{
  "n_layer": 13,
  "n_head": 7,
  "n_kv_head": 7,
  "activation": "gelu",
  "rope_base": 31900.0,
  "rope_fraction": 0.25,
  "beta1": 0.9,
  "grad_clip": 0.5,
  "warmup_steps": 309,
  "schedule": "wsd",
  "decay_fraction": 0.736,
  "final_lr_fraction": 0.02,
  "batch_tokens": 65536,
  "dataset": "wikipedia_en"
}
Each number is 128 + 32 x the weight over its row's rms, rounded and kept within 0 to 255. Layers, rows and columns count from 0. Numbers have three digits each. The size before them is the row's rms in percent of the matrix's.

# layer 4 attention value, 448x448, rms 0.0684, rows 185-191, columns 256-319
102:171166179135166122134102132127092180123135103103058116112118103109106121131147142135097149171163126215108132137154103098145134165095182151164059124152171090144115125152110154071121143126106146
106:128099126153079166160164084176152089085167113127165120114151091094188079137129166072151122146141158126121200142159153099104098114102161135154081122150116136075133089138152074125140119059140096
101:093105111116119134145100163076103159150148169166112119122134058063214106111104181123118103150099133189164153070141095117147181137136149110121181148132137142110120094142163109105125151106156162
108:113157169074185106081177107102102140116108156123083118110171148222136090123140194157105136158115070114065117153157127113172129143125170119177033040076126112153154210165152147107094128116117129
106:163106181142143128098168158127072167160168067124126140133100134122136166103143106120132199138184145115135155167202098134156084163084136138157082096116141132112117151153128168117106100147116067
118:149137146119122118091098083143156039165097215089193105161124113119155051142098131111167109109125159100149181090115144145108074142119104149194149124097080137186187073150166156127142168132181142
110:098121195104214158151120160127087105103112193107117118167106145158155122125137101153095113081084127146151133185121131118135122132128147181148098114097113162137094067119153102119132173089152143
# layer 4 attention output (transposed), 448x448, rms 0.101, rows 185-191, columns 256-319
098:118076156079103086102130146165152096128133094121190158138106113148120064152084107119182125139154135118141135130169168108102106148117120127080138109111199175150129066123115129119104074111112144
103:092136117119121139084128135116173136119078117140079094125096147094118153135101061183112148143110179200165159148118104111154109173142120093169191171110121158080111188159085123149186142112142089
099:102166089101147101154089127144127151153095098126147228135166137137111182111082116167156137149097084074124095113167081066141090159071119099112124095151112127151124164068179142198138098132089101
104:149121133115116187162129190156164131159082156120135145066069217125133107122143082065145104133158159146147130121165230159085096104105099124103087137098162126147102060154130121102125124097110163
107:126064121145076124164156109099160053128082132115129085121132143127108058155111154146149105099086146164140118122113121111113087108144145125074152173118167153132107132168130143077123084138160180
112:115197117117175149107142111131127197103124107127130153109153193125137178196092116112141139170075084143138127115129115108167107132179102092109147137124116138062113116101101114132109110063130121
109:104182076146065146083138161131116126122137135106146112147106119116092131132082146118094132112109095088057109146106116224125168143115094153148170164121081144144163108092163097076124159104088130
# layer 4 attention query, 448x448, rms 0.0926, rows 192-234, columns 256-319
094:110167088082113176179115080152123092175108142138102123116166170110132148108117076125101140142095127118111091136060173110120149119148123154158097125122108071148209160122135172102097085162113155
094:136140125081169159135107078126170116134083123152122138079171073136126106119118128102164158162128117152092136147177093154094107117116096109141104133112155099180111093163083194175113164093101122
093:078204106026159146162053100112153116160115133174151155123197125143136113121111146171160106132134110128122076085083108095131110084119124153160101137143152073180200174155096135097130129132095114
099:131135119149180156149116105161173152102072125158137173142129109155163094107116130139122170148062079132121116147066074143091152072123086118108130123188126132080112095122115155120168155108091107
096:095190133067105089203066100097169082137108116171117156133153105158111106164083135164155101148148152126157093067121112107158105093088140163171141165128162086162168113174072152103157120096103121
088:098136105124125156118091100090105089165101120152131160083119146104157084090128146157149132116112073172119141141030161152126099080146093118146124126152120121097176171120129136147133159143149150
097:142092138218146133066168157158102177108163135078122136113101171113168133103123153110138170104099113136088140167161128165121132166181122111101112102095088162105096136081136091149096121176131126
086:125159132120142135152074117101121100156129111162180110148131106124108097151090103113090080116104156113156104083152120109181127144083111131169166113141190109113211182114187118110150089112113173
087:129076126136145132095163140188148143131135120069109138104119134124120156088131134103108171150158125128069103108128129158126143133172142110082058108122115132157112048146099119148135106193138054
112:160067159197132149042168155136080134125157126078094130094108153108177122103096120080129160101135121145062145127133149152108136147168106113129125104104117129097105128086123113144082123185134108
089:096157164169169097146063095086131101057106100162103077153100139159130086215064072149105131133084107120160158068126138114132094122094168151114191169099167171126144164188149084102091158097083203
094:151075140128126102115123111117146106137101128146129092107134083159085139155114074134121090121176147134059099135124116125118137117087110121128089105158172105118102158144115198144154139140114098
092:112095096144114097185128215141192112163193164117171194125140133161167117132108163103106118181145124174162137144145136107142124153143118061119090160101103107146154127125158122161156134106111086
094:144117110111134153085137096180077085163104101128123091163083174071134167084120141104086139133163185109091104124140113122053129149156184112157145034113111121125149125107140108137106142099101129
093:104193129104119164114102134099062182147147119110117179132139161119152103175091124101166125155191160064166133066164111096062075134154105158144171100145181077125148117106115099138126133131148093
094:158140126060136126075125138119116133164136110154096176114098166103108146185119080193144178106144163117076156128157110107156095151136132217163137117135141152119167138133127116117075146146130140
093:094124147110149122115166093115077173164110129146146130157069117091082099095138062107085097111160037135174140166152075155119109198106084150094128155148156107100164193141126171168063142162170118
094:110130090182151096130104149125119144164086117091173164104133148183133148129085136094119174161109108147136122124143117175130127073140133125100129104174132062086162078119125115132123135166107122
095:083166140168064146175115076161127159061099138126104096137098150149134097161127179134066114093152177140116174087152143148155153162128219076085149095099113080103136120196134130125160144099077204
091:173143141109168087134124149135169171109152123108184169134155088165182124105126123127051111184097074209110159202152176167149086128146123081133083176139094154110117078149100112121175149116149136
094:105110101067105073156160127151154154207186126148120110137150129166142202104100123155117124193192126132086131113115111122124169140119077068105167144160164128143156115255115129157117151144139118
094:114142148121109121132105148102068103194118091143150138161131093091154097136103096140157141091103135169161081106148163055103071132107146115156154183118115134131133191069169144122118130088164162
088:147125079080202106110129143173165119126129143180123156138096133107126143123189070147114146098114106156135096177139147096180197146187145094138117192218100147135108136145147115134130096128193096
090:126141172134121157147127137094058102135097120104169067170142160113167100115089129095145103096221104151085056043126159099085155142116154153117150116101156094139120182068150163160129120072078155
094:124116099131118118093138107112165092099184118112198090127139176122123117168148098118178185133086044157127133111094148144197151049145168183137168099155149135118137168102115134099137093103117112
096:106142128126088172107129119094135115125084080089135084125116117110133128130115117131116113133143094153110098091094138147140128148141101144161139168101171158086120147158154117163157122087069135
094:131165165155121089157138124126085120171116096141162118126093116135171145150054071162092101172127135158121108100126087154138147174111123044145133115152161096171168101125125141174147131141069170
092:150136100128171140082187134119143148086096136122097086087137099131091118125203108162138144140125095132095129170106134172139168156193123111119075140141112139141062036163107155133135110125144152
096:140121161142160103204109119140104116108092107112072073121090132159081091120152150051131123125169156160108074118138060128134155141198127177080125149074159101161135145131140089113144135113079142
094:197186116174112125192184117134109138161136111135129140118139076141146145069129200149119135086119095109168126197095152153147165117139158147109139083154107150099098155129100159155124089161118143
095:119134067103083123090187108092109165122135154107158125083151116095111160141201098168127157115113121207160198183100124150125117124134122146122145081194068141165134172140152134144155127115134118
097:113138106126103136134117102072146157128107092156137110131161146081114107132170167163163121155114092069199143081123059140154150142123157151098151106131160134121143183129155095156131075135157135
091:137137113064102122105161184182127108152134151120096146106079162159143182156146118144151156125163134157109103148105151103110157117157161162205109160140137194116112088164103097120121079120205140
093:088087121181093111155149099135132097088102111072130064141174143209139131123143173117101121126122150094190143117128112147126152138108129073103140125105138130087099162122122176139140114119113151
097:153113135092145117109153090119108087120135114152080148095112113140161128133083089137147169112123119136159163063154145087115091148104153133146090092124067181150091123082163116168099147139126158
093:098106090095133116136124125145175108104139142130156128143176155132090166092219124110163156194159142142087103195106156170127154092064118116122138114140093110163157111136110159174156103130155125
088:117106178142134164119155169091098070175105128112143119126129143121099115144045121098131139151142155113109102121147150121121140102090109107136106154128229134123162158096119135126141111105110100
094:142153162138050107072117060127074138106139093149093104127115125122136153113128107183159148093073131173205159100057099119130062175138127135154143194165161194180085159116169098166119155141132161
093:132179172136105129100123057136093173129095125101095092158109098093066143120151114114146105078175241107161112069083080134127079151169118035118153153076209186173101188115103087165092131123152088
092:114117076127175114101123121142206089065152179127150103107157171109137136108127140159130166169114130130084165152153140133167163097096172113128113095146139123090092128155120120116147143108131093
095:164148156077132072130138118067097187071084133142114157159129149117147141073177173102084112164134094135169149145116102151156145163114085173161073121140106147143070131123133140153156135092142185
092:121109123183134133141112127137166106221161130141152147136133144125145111093076132134081141167113098089154121129104110151135178124110147096124085129060177094126182104139130127090180124147094144
088:188124092091154120086100093104166178081114099129086168124151134117141169105204107172131142199097127175100142171162111184131116157097084177140110089190095170174087125148139106143146161112109103
# layer 4 attention key, 448x448, rms 0.0881, rows 192-234, columns 256-319
099:152113132133153170111089163159117160070157165128104094099103140126114133075165101120130115109121161166130121196136102113087140112163074123112035153178089158137115084138125065165171133151125134
096:131106157098094146141143143115103109127031142138110067174173105121127097117161096120090132129099110129148073095110143079083149105132143132135131149162085141103140155098159130123140187070049172
095:133111126101106119129127121076119161133058145154120132168195111110127137126183080115107158151067114135138092198127122119143165101093122188119111157224093109097136091116151119104160162085094136
095:141149113125128087164178098099097116132124082159166157131163086143092173198075146142151150158154104112142152076110083122113143146098139127144209132126167144119147036167113159095097167116142157
090:135180134085109111138082113105105108138084146141124192150164140093086181117130101171102129157060097097142130209076142076163147111055163193104132156176084150147141096134157135064135117127115145
088:130138153137117199137150146137066172046150090137118139108168084203138126146112146134125123135160097115161134129146148135099159121178106076146169089127134161153067109128068147158132161122119131
067:124153095129087069153124174111117170129145138135118106106108150090083170142097102097131114136106100103139117086156095128108120101098122127117151154156180084064173168156145126095138131079162147
088:134158136095116098159087123070119111136072144176147150189165133130092128104157119179142132160067115123151072172126137049140121092085114177121134177175099107162134102149152130108171161111130152
097:145098107167162143092162136202134165094160105112123090072119128142169117130112140085134140120173142106111162087135111179108142162169138063113154079100156116072113148107111137138081141102136110
079:169119104129153069118139114126139080136117145139151081138078100171129092132144105083169130105109135174135124061148059101113103100108117088092131120168163103095121119184142142163120174117116135
120:137166152083138173075154169119113101190094139165092086116097183118081141117122106146121121110093163127137138207122104156142137146134130194164165129107151147132176168104100062038128112128126135
091:111101114100142080103137125097158122092133092085148114134156148126150118154106101167148079205146145166146145109107121139106081152094093100101130160165147115156146091141098095187119076125166123
100:109137121137144129177117155037174139087133084148129109117138094126150137150112198133130114143095162138106099051108144123152134115086078138076154211109132120132100100179143117134126172137036120
094:099141105118165084178054126076119115168120123169161069123067123174168118139150148065173141130112148141098092094167090129167111148099102154092140158165125069122148148095160138152133148128120134
098:132141152093129100101116131202107106127180158149133118164067120127081102110135059091141100083136100126052103224169070098154147124090123168075128158129107119130082117086109158086107141142132071
103:123135179073108074185134110087189114149195109108122089123109096132138129110161104136166087114134117163112087179115113133165121110125072153107131159099096158183138108105097160039142126156117131
097:095124134096156145118054173125130085169157131123150090124197115102076162139129158125146126180115212099112087144110094118149103085080127135116142104157120081169119104126157137164147159097150121
105:184118129090152118104132117082181207107133111141125119092098092183097192196083169115159104136127146120096128162103143114132124190107178077102150166128140142147081063181056161113095124134189131
096:106174117154172123095087137066079124133146192099134089077077163191119116168138148091082070163095141191098132155130114186138095110176105148130168112160143107163154123106092083139124151103128110
100:103103097175128111102165067113140126102082064112101129191142090112087146101167185134151103082112149098178132092077168129066147161101146109121163136105170138118068116110161142148152159175081129
101:117131156093144106118140092120109140073110106121130111090046114178150073125072159093177083132125184156135160089135099124118120163144121140115103148129065105152107069121115147153099116097101149
135:121152160120087148160143138123091129175134135133116137160122145040117157091108128134109142172127152121152076206144115138190149142087118169142098187108156147178158168075132100086120102130141111
092:127086160107163093129134111084170163051116164077154158173102124189170129116166155174122106153171124120115144085116174128109097149131143131127085125108147159117096114171129151149144170143073103
108:121128128075075125168169139143062116175168142127130109185122100052077152115131092085126139160082112090160126198176103096191157167070110174126124164106169119116167163115146124126129078120151093
091:190144105129161118105175161088176076128115174110124175159146146172191130123157151153116131095096141151107187105123162111143150168079110084171140160153113161117127125160157179185124155142067162
096:110173149102145171119133104175115084152139107132101091153209148138084094098153111125073126158213189093122129156113083093147100160144122196128148136137137081112167182136111110132090161124116093
098:123130168107176134155108140110151165121124067160139084073113092103105134135132142103142092162149131143160083141134101129114113155091131115090054152146121142182140093098089134119135118117187125
153:154082129173186136077127099148175172050098158103131164132112138207178095136140125149121138128143093118102199094178133135072070142154152119178152093160102128071063125178106130186133132109114124
099:119085134097148150130120065089161093227157136108115108117084140147104114140133126097145130134062110089136110130148065153170116127081162154093189110136137074056168185154093072112168164123147124
098:197118080131117106074092065115141092058131200095085199099096157136194139159140152137155117134130112099136112102177123187101150152163086076145116115133136134113119111097144154216151098116108112
087:111159156136099173130119142158071146162137072137087131141174121117120100137136126123096142100180151129132149148135154102129102112157157187161103133081083077142157147091062173148095115171143092
099:147165130161175167076117121158104061099114150138107190144112130151144123115148150092180116155121153155156159093179150107137086135127112112106117117121102124126115087149153144199114136121148102
089:121108108131174153136174031147116136088146090105140153182079156134140132132126128146173090136153074145151120064094152077123119146135122110063132127161165172099135128123151137106105161094151126
097:120150085146189170118131152092087101155132162137098120157082171117140122149126103133129150126094138111104096118174121146107062122113175170140237133098109101102160187125122095223164150108130112
095:114101129158161119133144104166153100117110065154118130158110113125130116089126140090193139091102110151143152085102091174097098174131126103165053154113113156111184122127123142109158108100135186
093:126106059133166112113165129081157155082099109103168140112066131138166177168117120156144120088115129168122122106183204153098129185179110085105104119206108112150063103152173139098152176117116182
093:149141159061101117138110122162142088140156149141159148145189144144159173093130125093121131116089111100123130163066107091221164149079117130164159129132100166172172108143208117134093098156162164
093:175146126178146168116113152125105111156090140148070126137126113150138095184097195099044138121114170159153158114112061142154113077118158155116139130095099147122143128085081113129097151151161122
097:160120155137108114139111161129141045096129136134123091080145104191160169100211110105165121112085139118154123103124120128147167097093175164145119093115105126062155106174165138159071085128098151
108:156110049111138109115143114125151131089091112121150165125105109180125117123135181132125114118097129176129170079109169135100091139132101079119166082166115146111097073168171125198077148158116168
102:079108096143151141096106099125145126067113099150125121110152159119072106126144095180120112151156102084106125146184141088126117164170131182089149144101101119092113150132087058109170157164034083
099:121199149095124115112142121153154107115126169150113098062130148116138130097059130120133132139084106138147139112109123087151148138083137113139140111103121180148116104083121124164124106162091217
124:114080111172132144107111100118124138047074102099123128136179109235131096155173134148148139076187117113141144093101124116037082155195129125116174112146112143084111135144121126125171169126111114